python train.py --num_hidden_layers=16 --hidden_size=384 --num_attention_heads=6 --num_key_value_heads=6 --head_dim=64 --intermediate_size=1024 --vocab_size=2255 --hidden_act="swiglu" --norm="rmsnorm" --norm_place="pre" --norm_eps=1e-06 --positions="rope" --rope_theta=10000.0 --rope_fraction=1.0 --qk_norm=false --attn_scale=0.125 --bias="none" --tie_word_embeddings=false --parallel_block=false --init="normal" --init_std_qkv=0.0401 --init_std_o=0.0401 --init_std_up=0.0401 --init_std_down=0.0 --optimizer="soap_variant" --learning_rate=0.00442 --beta1=0.95 --beta2=0.99 --weight_decay=0.042 --lr_head=0.00715 --max_grad_norm=0.5 --warmup_steps=200 --schedule="wsd" --decay_fraction=0.661 --decay_shape="linear" --final_lr_fraction=0.05 --batch_tokens=262144 --max_seq_len=256 --doc_mask=true --train_tokens=1115000000 --max_steps=4254 --dataset="wikipedia_en"
Each number is 128 + 32 x the weight over its row's rms, rounded and kept within 0 to 255. Layers, rows and columns count from 0. Numbers have three digits each. The size before them is the row's rms in percent of the matrix's.

# layer 6 attention key, 384x384, rms 0.14, rows 336-383, columns 48-95
106:079111163130130089043197162137116154078161109123139072121116067109067158159130151092071115140148059055091118092136141145140058156075041091113126
108:139134132039119100117125105166142120129157117123215166080162086143153077168154188154146141126151082167097117094123119154101091056164121122134156
112:194138097168105195211081104080106161101200098123099204148130144100104100121133140091129072099115087116133174126130127123107053087134070092127145
106:114098132118152166161144128089126130093148128129178169089099156164174079134058188135085126104123169087103121144148173138080096150103156115073130
108:055110136054128135089152084140121121129095110173165049155143098148056117079069135150145120117110138113113153141148151108100135119142089108114152
110:137107148116098141146131126111145137134155161137142138119111111112074160186159158139131113156113131084125161071110094140051122097172131136157169
111:160158144152149132120118142158078161140107196120123146102155146122136142209144089102158111154154152123087123148089190163105161116068151143111094
110:162151132119103131178146130150209062180169206142082132136117121201118141131131128140121109086132124113161153124089152108110132145148109090134089
108:130124143079172077130203144153120209142104141153080086126075160086086113116095148149115095122177133116163101132159123130104106165071094128152134
115:128192110050111095101111156119107110080113092123179133103117122168122151147129145082142123195101098127160094127157103131094114148124097083138132
117:141085110125110165165180170091169076111104116131149124149113198103116135101148146139099075138084121134126140094142134136146148064109204080153114
125:101093143141148115151099093137086105150137161122098133108142117161097190095124137165156101121118135098171079093164152132116154139132122177121130
105:131166111105131140109082118160125071151131148150088098148110115126129094074137108067133121121112180140113064123070135138157112087118158188114077
111:117137123079106139111141161046100152136181108131127112169103132096120122143137042147126123164115109187083115170207134103142115203205144157144192
115:138108119184113092176123140144121143131118067118171179160079114153125043144111078102169145056102166136094155100122136199127125099087162094133103
118:132120134145133112108109138148080089145163078132099171116151070149101149139127117168134074138198126133108097114149159139136142147151118156127147
077:115138137102160141120144113082131130117142092081089093216084133134103074117190167143119118131109091119153143060164109092144089118159091175131133
078:119104114207159156190060137094147099132136062099131054126115103201119098119071154098160164155106110183169053167028150095157138118153155113103108
078:121123153091155171173130133117102170126125195148075110065139146124183140112118180143137176120109099118139105123072147133113167181094137174112162
077:123136103119167116157179119134109166139146180106144178162130117121072086144121170175125152122134165098130162156080124132116152117081143151146110
084:082170095116153087148101096100090159137140189106101129123150152098113114168182086155158080137183120120119082153208136101140134133136121171135151
091:129102159092145110151132125098065162104109186181158084130098124101082122113102124134120127208112050119096102109112148148140097179172100186118129
089:129154136104119107160082199113122121152149172150099128106173132094080190150137135129143137093121123099088136110126202119138162143103206115073103
093:082159107141093145138106090127115089124134065129138116081161079191126123136093120129148091119121144132183106118162119169159057137165128119170085
095:182126159172090098152127121116186143144071103121090097077075145150105118162099120094112141103162100110096156057139117116144202150141135189103168
091:101160130144155170153206132102126108097114123194143181131179103146173089114127123139131144076129112126071109107101163208096103140106159112117091
101:098127153113175134122125060118132085123158085119157109080137146146090164125036124143122104096129149124148112095126122110103129116058128093111093
105:097085104139118133184143128167158057098137099139105110094143144094164120183118108149199121140134148111135085126145125183117114077189151168098121
102:123191165114114113105113113110047108154183200107126124168162082134159126088137112164090125160210115184141108145147128167135183187164103118137135
116:096122162185137131116185136143105129115151134128109133134140113083135104158113073082156090099078103157074170153109128173139139109103157154095045
117:136151155094078147135111124105125123113047109150126095172105125139138146193168105187132127114136103157118123138075131167107113109173139126108204
108:148127105147180147067048134174203110193140151134189156106092115116099095151166131108116145140148124181070138161120101185170154101127136178112144
114:131130083087133120145154154197130161160128148122109091061121151104154132156111105141152151122150106045123125100151132158129167172097111151108146
115:133098081143101113143070126147114177086114133118124175100128163170167172086125138112151149134124156136096087120117099122130131136084181119132097
110:086136137115118118117111057106150118179143139148158137124108120132162019107129103155143106090090144113124225104092096141141120115159095167090131
115:150089174188119103163111170163088100139252102169095133120134097114118146092084118123134120091110158150106163111155122112162144091106085106189138
116:077150158114149079115124137190114161115179092195123081119163132127073138109224151160117167121161132122114105121151166161088157110127100088111160
116:139138073125103160119155100164145178167160135088054081116115136107123125154151107172145148108105158112089137159154127143108151135112171107110156
110:086093112145151161135135109118095148102169116144155174120110160133099095086107156111170110126123079150156170130119101126201102125094129104139098
112:112142119115128069142146182084134169107147146151121089078143116131122116135166135167127105149122177196126099142132115119071115117122109148096131
113:096122114106127157107120105171101146119063130170161166135175146068118112037126117123118185152146132151085169115150115146129164177090089128164099
109:134137150147112113142117145114109123105136142079171122206156155130121113106145086137120115142069102112165192121180108073118091070209096130146151
110:126109166136123091114173098110083112104140164177072143139143150122146142145106127122097132101137146154104103142169095141137146135100155151076094
108:129121108127106096085125116108161170121132111145076110161108163128125134109118102144161128109131188137065111119133121153137126162072111103114111
121:113136155094142083090150134162162106118129176115128120156117155061099146119192089143108115136192082115155084125100143150074116129152094100138116
111:098157128111104092105113114103121101098068131098162148133102171153146094109094137141144176091168169154143166121153166142182146108149107176126104
113:139148050102148129141133182152158127104133168178139146132145204179176119139144077123126146112103168164105162134058175111107154135096108153076146
117:096122113081140157143155132144098094129117203171144158139100169054094166180104103096158128108133071179140183117140159121101121150072081107083103
# layer 6 attention query, 384x384, rms 0.138, rows 337-383, columns 48-95
110:114182139116110138155162084167173066186109151151119202117098100123136128185072113107153136104091158154157129153078092144198154084170109118154108
109:130199166110149177024146190136135169096122176125121181089100121104082151169111095077179111126172138162114122143162137118104098122149131122117103
103:088102139168140138152080090142092102128101155119142131113174106131133114107046091110152115114154099104130123113091093136126165185060166117138147
108:049086142086112148120121092088118078116125154130116167195144108132137138125163075137121117148146157158072184090129108146132137137082129094121135
108:166128126096158118181093124161126179098144149111149115161160149129151113067176203158145141120150128134138156129153144136101124185132111095146104
120:190079145187086121128123134077161217133152130085148100065083103167115159146143133101124161142106138118097100110129095185131119089122172150110089
103:140150111164136158125129137133168138115091158170100091169108083098092077153094132187145028155111138108101139132161224155140079149193130169152078
103:056146121140126119130150078131117153160110162137140100144100137123106117093105138181075151115135088151082108110143118138080141156094131150131091
108:094113182142132103135122108152141122146101147129132084177110143162127112094091096102087166114150160180104155117146129113113070147153095193108117
114:175142065123098108131113099132132130074133072152124123125137159124126105109180089117130184123124157119090080103133135108119133081106113057147175
114:122099131074108126166091129137155150180152161086197143094083167105187131097184117169180145082109096116133080128118110100150120045130158121097108
102:111135120117110128146068126042098149129123202132110128142145169122113152144154155124156137151100106144134090133144127116147146137075156132163158
102:119137085142087164096114114125138172148151114103118140093127102175089090102084203163123155130172091131155137117108179090178171119153143133108111
110:119125113133141161129157100128096113105103124075164150209118085152102099112184122155129140140126091134135077132086097149113122206166134131145091
111:166120064073145103107113095123088175153183128110099074142113135098114022146197113125146106145181138075091084127137119136061103129184135169103127
091:137118109130141151093108183133156092108129129146096127101116079174130204148139153097187092159075177117091083120129070158163108067109064143133122
091:143063105159154086149091133092116108100082181137128172080145127125166190119121103139145131116129105101114179126146117115145088158169072137087136
098:095140160134167140160129176130072175153154102117128078117134151167132114129096102112165101151117092159132131123109144098168115102148119096162085
094:111170079191116126143123098114169128110133161141114181153160108129177140128117108126195113110165090149107151140142134126111111048169120163077148
086:157108146138143127143116112087127177156153095142136112134107141114098105128064177103135152128149143102143131174120200149154115133128112164106094
090:119101110128116168076154131121209208101169090141111152118127130140157131104066122127129130109156083167130128127102184157139136109162075101120157
100:119144089170089108142135084176092091079121171143134188123152106178149165139110078115123167142114164121115113130159120118177121172066170125114070
097:097147151179143074105090185111141075181190125086135066131090107118145141126084154102131108081128138130090152107095143147169106157147108140136040
096:154087141113058158082154134091100192137148156120125126126065126129102124081098144128082110142112128137146100149116117122098127093142143119102155
103:184151127083149103125080159178160175120106162118176154137114109134098180106165149098106115113143150142150120127078163127081114103155073142122185
105:169056127152118136090154156128126204122153107121152081156110172061092104117154142123174140171179117157117114141127176048105152146111098069152114
097:150131130140158121053110106112150122174132101148108118171112104137086134057107118117134088175149117125123115143151153056137134088109178070154109
102:131172176112079104101131120148154122127157107163136156204166142197168124083128193168141130103149178135163063154158057152101088179154101119111125
115:159103094121137157108064108102134087087134151088110201159155111152088218107139127108114114104132125164140178135122110177143197094141163114144162
117:080111139139141138138132098117125157143149126136148109109110159060142096131078060157129093126089097100083083100151121129172096126143134113052137
110:140104114130144158118119147162172104183103114088082111106191153067146141103201105115127159152166180133106080151144184175155134123079093117111114
119:192082122153144126139100128187141115157149113175134130124074145100135101132154113157077111136146102074107056118092134094098164154056075134097095
110:156105124069131145120099146156112121044122142099144151151105106100091146114189127145144158128109164083173150142159123222085171128157097090132102
109:108145149104121090133094107105133129115076132121159128157111123122149162163088112129146113102125092161063090130168187151144119089139169129116133
108:096168160123149159052182152130137124128151141104152138131197123115149123133166148144153069151142138158126108163092121116118146165131144105136094
113:091152056136187108178134105156070084126127124157185134107136159156028081120118104143125191156126023104107118127042117107139120134170104078211142
111:162060091139169112148108147079155199066132135069106140119142139131124100107187112148158140113188152160154038116137139142105185100169135128149180
103:126131127136129107132096136155123143202147122085145190138173062102099136084135117094179137124115153130120100163128125160134129138073098102142181
113:136127124128105164135074146116144095133116148157111060160160063186079122164160115099157133086102101153102144112123157114108100120114130124146159
104:134123122097104088127157130139113081111136154132091099130101133144133147143124166055127174120103096063161103117180068146152135073135174136142128
101:188137125129128135133139158125097132128107103108095109163189119143100174099152138160104087135106105096099135058177095087121127085148154122112188
116:153093159133109171125135134076096171092174141108173146166090145069153141150043138161124087114114114115088108087165102132144125182092145143152125
108:147160204092143145149135092061106144117096111160119107133114131151153103138175089158140127145128138137078165181149113142081110153123158121137084
121:069093177124117183068106092127176125146122127140110121077145100177158166123102156077126100093198081066112120151161153123104148127168129141087101
108:164159147101150116194138107147103175103080156173128134151131174166123166086116113113102118047106106096125145136160129139191092104067101119108151
118:065130129106093185133124103157091141113153065121199092137131135081146078153124078162192103127115118143068123093108150160150092132145121102102075
114:129129086162088152129112089183088129121134129150161104178181117130135055152071085148150137135089128105133101151180143137189098135104084119130103
# layer 6 attention value, 384x384, rms 0.157, rows 320-338, columns 48-95
097:168110166191183155151095078144140109132126122126144064108080121184143131184146091110141104113094156108186075179107124140106060167114137118121148
099:160180146133124113130152101138154113102199155227109161106111102122111129208098129115080092134169167144098097161169146125115172100187104085108137
091:162082097095133130083102097141133141090136133143086139116207166148129096153113193102125146094138130129090161125105185076164161138157092105105092
088:135096123095136141109090144095089119138137072106184100152108134100133132119123069155108133173103129123115145126147113088155117169101131149146136
099:094072129115148153097156122127121075103119156106153129102162110132125121127125109123117086122199094119135166134107186136147111182136154098102130
091:188105106116107048123152090118129123118134066123109169149139146094127178125158138159122128169129138054145185026167110164122111056159113129107109
095:104148173145107099104178095135124111146122148081180112128119119095097102151132189166072112161113163121111114119163132154139123120108076128119174
100:115160180113115065077144083087167110115132119105122136160163089182153105108131132089148107098157112145072119124159158043148161142136102142094130
100:102138144105126125190181101134146124094128102125078114063102144067120161122225120110131152119170109081102111133140141183110105116111143058130198
095:189180157154145127045111109205120133126134092115169135118108142127100174130082153133129116157101152130103122137143124141088154168171161176178106
099:145140096106150158135147160150159121149141154108147099160167203107112134089111112131160131151121155098118123196106180125156113114123095091128088
089:071133134062126136098156110153124113137136089062162080130141148096096081125169120115135130073022093113137119075101134157145086101099152068150077
097:111211092173147105071097101116132090113150149120122110138139092128127153104111150179155150138182181151177135067022116107118086157141121156172083
095:146098089152135066091114119134129147086128122119153094117147100189151105140188107110140136084127144100160120118161115162116162129143162095096187
096:150075102146131113143122126157128154142180212133140062123130106125123114134180094095123145115126159180136119132172130109096162136170087179148126
093:092135109124072154081123110124143148119161151148180123117167111125167143110155133048100091143108110111121150108146099118120120096142067167094182
100:093110069163162105113192097149130150104207177066173128118135129167075161088102203151097098162070139105126129155143123136134141123092101152122112
096:147168088115142142166159125150121096181120097106150097119130153126134132148160168117088139154097120143115103125137129160141137101145110051144101
096:140161138196173134118138129123113178158142155118103133157141164123171088140105116113112119171074139148082107151141161184212124157122124113067025
# layer 6 attention output (transposed), 384x384, rms 0.15, rows 320-337, columns 48-95
100:118071080090117119155133127079142105116116233102098136165102194128171140111133173125120157092165094120181114095135180086176191058192113119170158
104:134164074126099099025143104153106138174149143086135092126139115133069101183179122113138134192095166128094145099071134184142236095135163191168051
102:124111123119154194143159174098107119179141144143157067102122063109138121090100123102120133167117171131103111099117121169149111089127162132171170
098:115092090142137124115168208161153137165108132136123150154152053125082122109137140093162132123176132133123164136089152152108160103132166101177102
103:133154156128123137118181161125137137088135140083159134088124091077132136095151041104100092162162156175129078116091121139113160103143148111154167
100:037101124123099127163065138093150115122108127096090101097147105130142129113107122093102150130140183136111188193104094100120142110055149163142137
103:155147124102214099116109082133124106143100135130134166131131134158128086121133112093160089150158113115128153095129116117140112156105097060133121
111:139114102150054102134137107138137149236136125119160130124069137088151119108130178134130150166160182123166062140126132159143110065168098138037113
103:128114182141128073128114156081162098153096162153144113197105126149117094161155116141114132148134090184149207140170098076141136060136145126088062
100:114113070083028129189160113094058107038178154117095101093145164088195096163146118108077092106116117160119149203153146066141123171096172074146109
103:155111173180102075122165108136147155084153104151127168112119137091126157141176114096120111158074174149112168152097119097155132104114139107100168
099:167090158199141206201140095127080146129116086188115154161098114128066092124167070162105102114150100112114108108143138086167146135131123155127104
102:104102148187140107161113110192115089183150196145083174070151093124096121126078110084063137142128148051130190116174150134134222113113174135137062
103:175091172057111144146120113103142062142097098115134117099088153093154094148111160224174120147113148175150099149110167140106122112097105118152156
104:163141116141111133101120120111094115155096057087123109135133029069142186092114161103123120176149158088120085151096129137114122106115071124131141
103:117142144115153143179142112111134134109118076090118153150175109116112097080112113170121137067095138104119128137150085108187109170148156181115156
103:127151088104113131156087148152186087158154110096146145146156245141148117114177076128107131167176067119108180137137096119109098108151107133137094
101:119115176148094086168116153144127072212107175119116113123143163091133079122131102088145094115148135051130136137104157129117118149112142099135086